config = dict(
    d_model=320,
    vocab_size=8192,
    norm='layernorm',
    norm_place='post',
    positions='learned',
    attn_scale=0.177,
    bias='all',
    parallel_block=False,
    init_std_qkv=0.0195,
    init_std_up=0.0195,
    lr=0.00142,
    beta1=0.95,
    weight_decay=0.23,
    final_lr_fraction=0.05,
    train_tokens=906800000,
)
Each number is 200 + 30 x the weight over its row's rms, rounded and kept within 0 to 999. Layers, rows and columns count from 0. The size before them is the row's rms in percent of the matrix's.

# up: layer 11 MLP up, 1280x320, rms 0.055, rows 66-90, columns 256-319
# down: layer 11 MLP down (transposed), 1280x320, rms 0.054, rows 66-89, columns 256-319
up66,096,182,252,188,186,214,192,257,190,197,227,191,214,184,171,223,241,180,230,176,212,217,219,212,183,297,184,184,246,224,205,215,243,211,236,264,213,204,218,216,181,212,208,234,264,195,171,215,150,193,222,207,235,225,212,169,206,177,200,203,223,247,239,224,204
down66,102,220,284,196,215,170,155,175,163,162,198,162,174,181,203,205,162,234,206,196,132,166,234,221,156,238,178,181,155,181,241,230,203,159,157,195,183,182,181,235,217,197,281,167,213,153,235,127,232,197,223,168,205,179,191,179,191,228,216,193,209,178,185,191,145
up67,102,150,194,201,157,167,183,226,176,212,222,217,199,191,200,177,225,174,223,175,207,208,214,213,252,187,165,177,236,203,220,202,156,184,210,221,219,170,203,169,221,210,204,166,252,242,223,147,228,201,208,177,187,243,126,188,226,187,257,217,213,191,219,190,168
down67,104,191,153,219,157,201,294,230,191,249,184,216,159,266,175,213,196,191,191,151,191,197,204,200,211,220,198,129,202,210,184,206,125,192,216,230,188,217,220,263,156,253,211,220,202,173,226,172,230,219,169,243,246,200,197,182,184,219,218,163,207,194,232,187,162
up68,086,173,226,199,192,238,176,205,168,133,208,201,221,199,196,167,181,214,174,187,208,239,231,210,198,233,208,221,168,214,214,213,125,215,219,234,183,193,182,179,206,224,210,209,215,246,308,203,182,187,203,171,196,215,198,178,177,232,171,181,198,210,202,222,263
down68,094,212,221,228,230,220,165,213,172,213,224,217,205,192,229,250,212,183,244,232,243,167,272,187,201,224,209,199,211,202,169,249,169,172,212,194,144,215,188,203,252,191,177,239,256,193,213,195,179,172,189,173,186,184,208,197,163,175,171,246,202,189,197,191,231
up69,104,230,207,229,231,212,225,208,157,209,217,191,192,211,174,211,168,206,212,194,181,141,154,189,195,212,141,204,216,155,220,221,250,204,183,162,160,217,167,203,260,190,223,187,190,192,178,233,176,217,245,201,167,189,180,216,145,145,250,205,216,186,200,182,228
down69,110,225,240,179,169,227,169,247,177,209,229,199,228,189,166,227,195,181,190,217,213,209,231,150,206,185,197,215,215,172,155,121,176,196,122,176,182,165,194,219,247,198,212,219,201,185,192,220,206,179,241,184,230,191,150,190,235,224,185,208,212,196,216,237,201
up70,101,216,184,177,214,198,189,207,197,207,239,225,224,166,220,143,222,251,192,225,176,182,158,202,180,212,220,193,246,218,234,185,186,196,201,223,178,194,150,246,245,193,208,183,202,127,233,178,151,205,144,143,205,182,244,227,166,210,160,103,187,212,196,159,212
down70,102,140,234,189,235,218,202,208,218,164,152,139,172,207,193,203,189,211,202,222,215,225,163,224,255,141,199,227,144,210,231,201,242,204,168,220,184,230,208,145,242,189,183,200,198,188,198,192,193,176,223,181,151,222,184,159,223,214,242,249,203,221,203,180,166
up71,097,197,213,197,206,211,197,205,147,186,155,206,220,210,198,190,215,252,199,222,185,242,156,219,175,230,210,206,177,188,200,160,157,186,198,169,210,226,230,175,200,183,165,110,229,225,162,174,194,175,170,238,196,211,118,172,184,229,190,193,153,178,175,209,202
down71,102,186,193,161,180,155,195,199,230,187,144,113,227,176,231,202,188,165,182,197,203,207,161,240,252,148,189,190,191,229,224,197,231,174,155,209,201,203,159,235,212,202,228,221,209,147,172,161,244,220,182,233,169,215,203,164,199,197,182,202,172,137,200,199,155
up72,092,306,207,196,181,214,206,215,206,155,146,206,206,172,147,205,202,178,223,182,167,252,203,203,208,236,231,202,174,203,226,222,231,225,113,150,196,187,224,191,206,239,205,191,189,174,145,253,214,204,216,131,214,221,193,172,220,201,212,211,207,241,232,191,260
down72,093,177,182,166,166,250,159,154,153,217,170,200,264,180,255,194,198,187,226,226,196,172,185,178,242,164,188,184,198,212,194,189,147,168,131,199,165,161,147,205,221,216,210,247,201,161,202,178,238,199,197,280,238,151,253,177,181,152,190,169,212,184,199,212,194
up73,093,219,182,226,190,181,227,121,210,194,173,225,186,235,182,198,194,134,214,200,208,171,211,172,159,205,160,209,225,236,195,203,219,226,218,213,179,152,224,147,211,207,212,159,232,191,233,212,191,179,196,181,177,182,210,131,243,224,197,188,183,226,173,212,191
down73,096,227,213,192,186,194,269,216,211,210,177,180,166,169,222,219,146,155,164,163,186,191,224,226,143,180,220,137,266,216,239,163,227,140,224,203,194,245,200,216,203,238,253,274,203,202,184,225,229,183,142,185,220,201,203,216,230,223,230,217,259,217,226,222,267
up74,094,205,250,179,138,217,219,213,203,187,188,211,229,213,201,161,187,192,161,244,203,234,201,164,169,208,210,154,277,200,171,162,170,199,247,221,223,247,172,156,209,174,213,195,121,229,188,193,279,245,166,243,162,206,150,179,206,234,247,178,198,213,221,196,150
down74,103,193,145,194,161,158,247,202,210,179,184,186,215,210,226,166,197,161,242,138,249,198,204,250,217,182,194,206,219,197,230,251,192,230,238,243,181,167,224,238,190,210,223,202,216,257,194,218,207,137,236,192,218,186,177,153,169,209,236,192,165,164,239,215,170
up75,103,244,190,180,204,187,200,218,266,232,175,216,191,179,195,172,170,211,116,196,223,260,208,154,168,228,214,243,173,193,184,132,241,205,227,230,204,162,213,198,189,208,216,207,190,242,210,230,210,172,189,213,229,206,179,102,195,205,192,211,162,177,158,217,171
down75,104,172,196,146,199,232,167,269,271,197,229,213,212,209,156,189,149,179,158,227,201,221,214,218,210,215,139,158,175,260,198,185,170,194,182,162,180,225,166,236,173,171,114,194,199,187,222,230,209,100,205,193,192,165,172,190,180,216,199,193,205,204,186,219,232
up76,107,219,189,172,231,137,204,240,183,181,230,159,158,220,243,184,213,232,201,198,232,187,199,213,202,183,212,194,209,171,262,214,176,157,209,221,222,227,168,209,223,245,195,192,222,239,228,236,225,195,203,191,213,213,182,174,242,183,199,202,239,263,221,152,217
down76,104,183,209,178,236,263,193,207,147,184,208,192,236,175,210,209,189,154,174,193,208,181,184,223,210,149,203,191,225,206,172,203,237,165,207,202,183,179,193,213,189,229,216,200,220,143,197,267,189,243,188,170,209,229,193,169,176,184,153,228,227,232,194,194,205
up77,099,244,233,189,196,215,172,189,149,191,267,200,235,189,168,176,205,158,240,250,226,189,192,151,229,251,181,239,179,230,207,152,191,272,153,180,178,207,163,252,236,221,210,228,187,182,195,177,207,216,195,183,204,232,192,200,160,210,196,254,221,180,192,165,256
down77,094,199,189,228,195,180,250,211,192,183,196,249,161,169,185,238,181,199,234,170,199,203,140,203,197,125,222,237,173,242,240,246,219,170,208,260,193,225,162,220,128,232,244,174,224,160,203,124,138,190,222,269,135,236,181,213,188,244,249,179,181,233,187,223,214
up78,107,215,251,212,205,242,135,197,155,154,208,205,177,234,223,190,258,233,176,192,240,204,161,155,215,137,220,137,171,171,204,238,182,212,241,203,232,208,217,141,223,238,218,238,150,226,241,183,217,160,152,162,213,166,204,153,224,207,216,239,185,207,240,181,134
down78,104,187,205,228,208,262,222,239,249,220,218,187,172,185,194,168,218,242,242,199,198,161,251,198,180,195,208,184,227,185,224,206,203,213,160,228,176,144,219,205,195,184,228,218,133,167,219,218,194,217,207,196,205,240,168,175,197,214,224,228,198,238,140,220,210
up79,102,205,207,182,217,191,188,175,146,194,221,189,237,203,210,164,235,200,191,208,300,175,183,184,196,255,198,208,162,172,117,225,174,175,201,247,156,174,248,208,194,184,193,235,191,204,201,160,230,210,174,234,180,200,175,211,155,266,221,184,206,182,194,199,264
down79,106,252,183,223,242,175,161,142,228,136,162,213,167,201,205,175,216,167,202,181,210,162,190,209,219,199,182,207,154,163,185,251,194,210,248,199,237,194,194,169,211,208,174,176,216,235,186,218,206,233,211,266,161,173,194,195,160,187,222,188,175,187,229,198,218
up80,106,181,225,196,222,189,197,205,153,209,198,198,218,190,188,201,217,176,182,243,236,217,196,184,184,175,215,191,201,207,181,204,271,140,142,153,166,185,260,198,188,199,245,184,205,196,242,197,209,231,209,178,163,218,188,206,184,192,185,215,231,191,207,192,205
down80,107,221,174,211,194,213,198,162,166,203,196,194,211,245,235,189,240,231,223,168,238,245,231,173,226,207,217,205,213,241,150,141,192,188,148,167,216,169,175,178,147,188,147,184,253,232,201,177,203,229,204,240,212,156,140,226,218,200,186,258,188,237,219,129,210
up81,123,193,214,206,201,193,171,205,159,180,284,258,207,144,219,232,200,211,229,227,197,230,208,210,168,226,167,191,196,197,153,234,225,209,192,231,162,218,172,172,213,209,185,227,156,158,225,226,184,185,230,245,103,188,205,178,207,220,180,243,195,136,167,216,181
down81,097,179,165,290,201,186,205,223,232,195,160,198,190,231,164,262,215,175,210,334,187,201,148,220,217,249,182,204,191,210,167,217,233,224,219,203,204,218,148,198,201,222,238,239,198,225,254,232,158,173,197,243,167,174,205,167,207,186,206,219,248,212,201,162,197
up82,102,266,182,122,129,207,193,144,143,203,258,278,175,199,163,171,171,122,214,197,180,182,146,224,181,252,185,231,178,138,166,247,278,257,191,219,188,173,203,127,211,233,191,207,216,186,223,199,164,140,168,208,182,200,234,223,187,206,177,256,147,153,182,199,188
down82,100,217,211,187,207,214,264,172,238,164,212,138,179,190,186,237,212,241,188,152,184,203,220,156,184,197,247,256,184,229,202,207,178,190,186,181,218,185,236,171,174,161,196,158,141,160,242,164,141,184,219,137,252,175,223,177,214,195,184,168,235,213,173,198,211
up83,105,238,201,143,177,205,179,143,197,193,188,200,160,201,186,218,174,192,194,208,273,185,182,156,194,193,150,141,230,200,164,234,227,128,231,178,184,183,246,134,184,186,199,194,218,205,233,220,162,200,223,200,225,215,152,203,197,220,215,165,208,237,211,240,154
down83,105,212,206,226,209,254,168,236,196,266,220,178,186,162,203,220,177,160,178,194,168,268,177,163,219,218,183,168,212,155,206,174,224,289,190,220,185,218,170,231,244,142,167,234,156,214,143,185,183,204,206,217,181,200,195,218,180,200,194,199,238,221,192,155,193
up84,103,163,143,214,211,260,229,209,287,213,192,155,183,221,211,213,193,211,197,235,207,186,182,208,166,211,193,194,234,176,175,173,224,205,207,217,244,229,207,146,161,278,207,185,197,203,217,187,199,192,143,195,182,192,149,163,202,197,198,166,209,173,230,185,244
down84,099,229,227,224,228,187,234,245,248,212,211,177,230,184,191,248,216,222,186,136,162,233,153,169,184,175,243,140,236,222,192,197,230,190,203,210,210,204,197,166,191,262,223,177,225,182,158,238,182,192,215,198,149,220,110,159,237,198,150,264,222,190,143,220,234
up85,102,197,238,195,266,191,152,218,214,174,203,175,225,217,190,183,200,153,238,176,176,177,228,161,207,175,162,268,179,214,200,243,224,222,174,262,217,181,188,193,225,168,215,179,264,193,230,215,157,226,238,150,193,188,202,170,228,183,215,192,181,221,180,236,209
down85,099,221,226,222,214,230,175,176,187,166,187,202,144,222,254,204,207,182,201,200,211,219,257,204,197,182,232,196,191,199,184,208,202,203,191,229,182,226,185,202,208,262,203,205,171,182,236,207,218,203,226,196,206,231,222,206,209,223,176,238,206,238,202,294,207
up86,097,184,181,139,191,246,155,223,239,218,168,167,200,228,208,205,210,185,171,198,193,212,194,177,210,247,207,176,181,211,250,205,265,180,149,246,183,206,183,114,184,204,183,201,220,183,159,214,163,235,201,224,213,185,96,178,215,198,201,212,174,173,187,154,202
down86,098,232,201,225,204,218,264,192,175,173,248,151,209,214,272,206,207,213,212,109,214,235,234,207,224,203,217,176,210,210,199,204,201,164,157,167,182,160,289,200,224,202,241,205,196,268,181,198,184,246,176,143,189,225,212,169,170,223,206,183,204,185,191,195,245
up87,098,160,185,216,163,261,213,205,186,191,256,180,207,171,164,192,184,229,208,230,225,180,192,129,236,220,247,198,179,192,172,162,232,214,215,230,188,180,170,204,204,215,155,173,188,196,123,139,200,221,213,212,170,182,205,210,141,240,211,212,189,227,201,247,226
down87,092,200,155,206,202,210,206,180,173,248,192,219,245,185,195,254,176,168,198,143,234,261,163,222,229,184,198,156,223,216,190,261,131,194,193,228,222,270,194,225,165,194,182,218,213,220,138,177,183,187,171,215,152,170,193,232,175,121,183,226,186,186,164,186,189
up88,106,239,190,205,197,116,180,204,179,207,205,271,215,237,222,244,222,165,165,205,184,219,216,149,234,188,195,131,140,168,233,213,249,210,226,200,213,207,209,181,277,168,256,163,178,223,231,182,206,187,225,258,195,192,240,179,145,201,176,176,149,266,165,180,137
down88,100,208,197,172,204,148,202,179,193,219,266,208,249,209,206,233,229,183,203,232,167,234,216,208,186,173,222,187,188,217,185,223,209,193,236,253,209,144,179,203,151,197,160,228,257,229,205,200,222,223,231,273,198,198,181,200,176,172,204,192,220,174,181,156,247
up89,105,173,152,177,198,244,242,196,210,247,182,216,211,167,190,191,181,235,207,239,200,211,203,201,186,266,192,184,190,224,228,151,198,182,159,207,200,152,210,181,220,204,271,192,251,204,218,235,208,193,202,235,227,181,182,190,205,172,246,170,169,190,239,180,210
down89,107,210,211,222,196,137,260,213,193,167,228,223,209,234,199,173,217,174,192,195,235,201,182,177,232,191,221,193,265,168,201,179,245,207,174,176,167,205,161,238,240,193,229,204,143,227,208,194,233,232,201,170,198,210,193,191,174,222,224,198,192,238,214,193,204
up90,109,186,236,233,230,204,172,159,246,212,184,228,234,188,187,198,222,172,169,199,203,192,180,163,197,213,216,206,179,206,174,262,234,198,138,242,182,161,170,286,210,205,246,199,171,181,203,247,203,233,204,201,150,229,206,214,243,226,229,198,199,210,207,225,222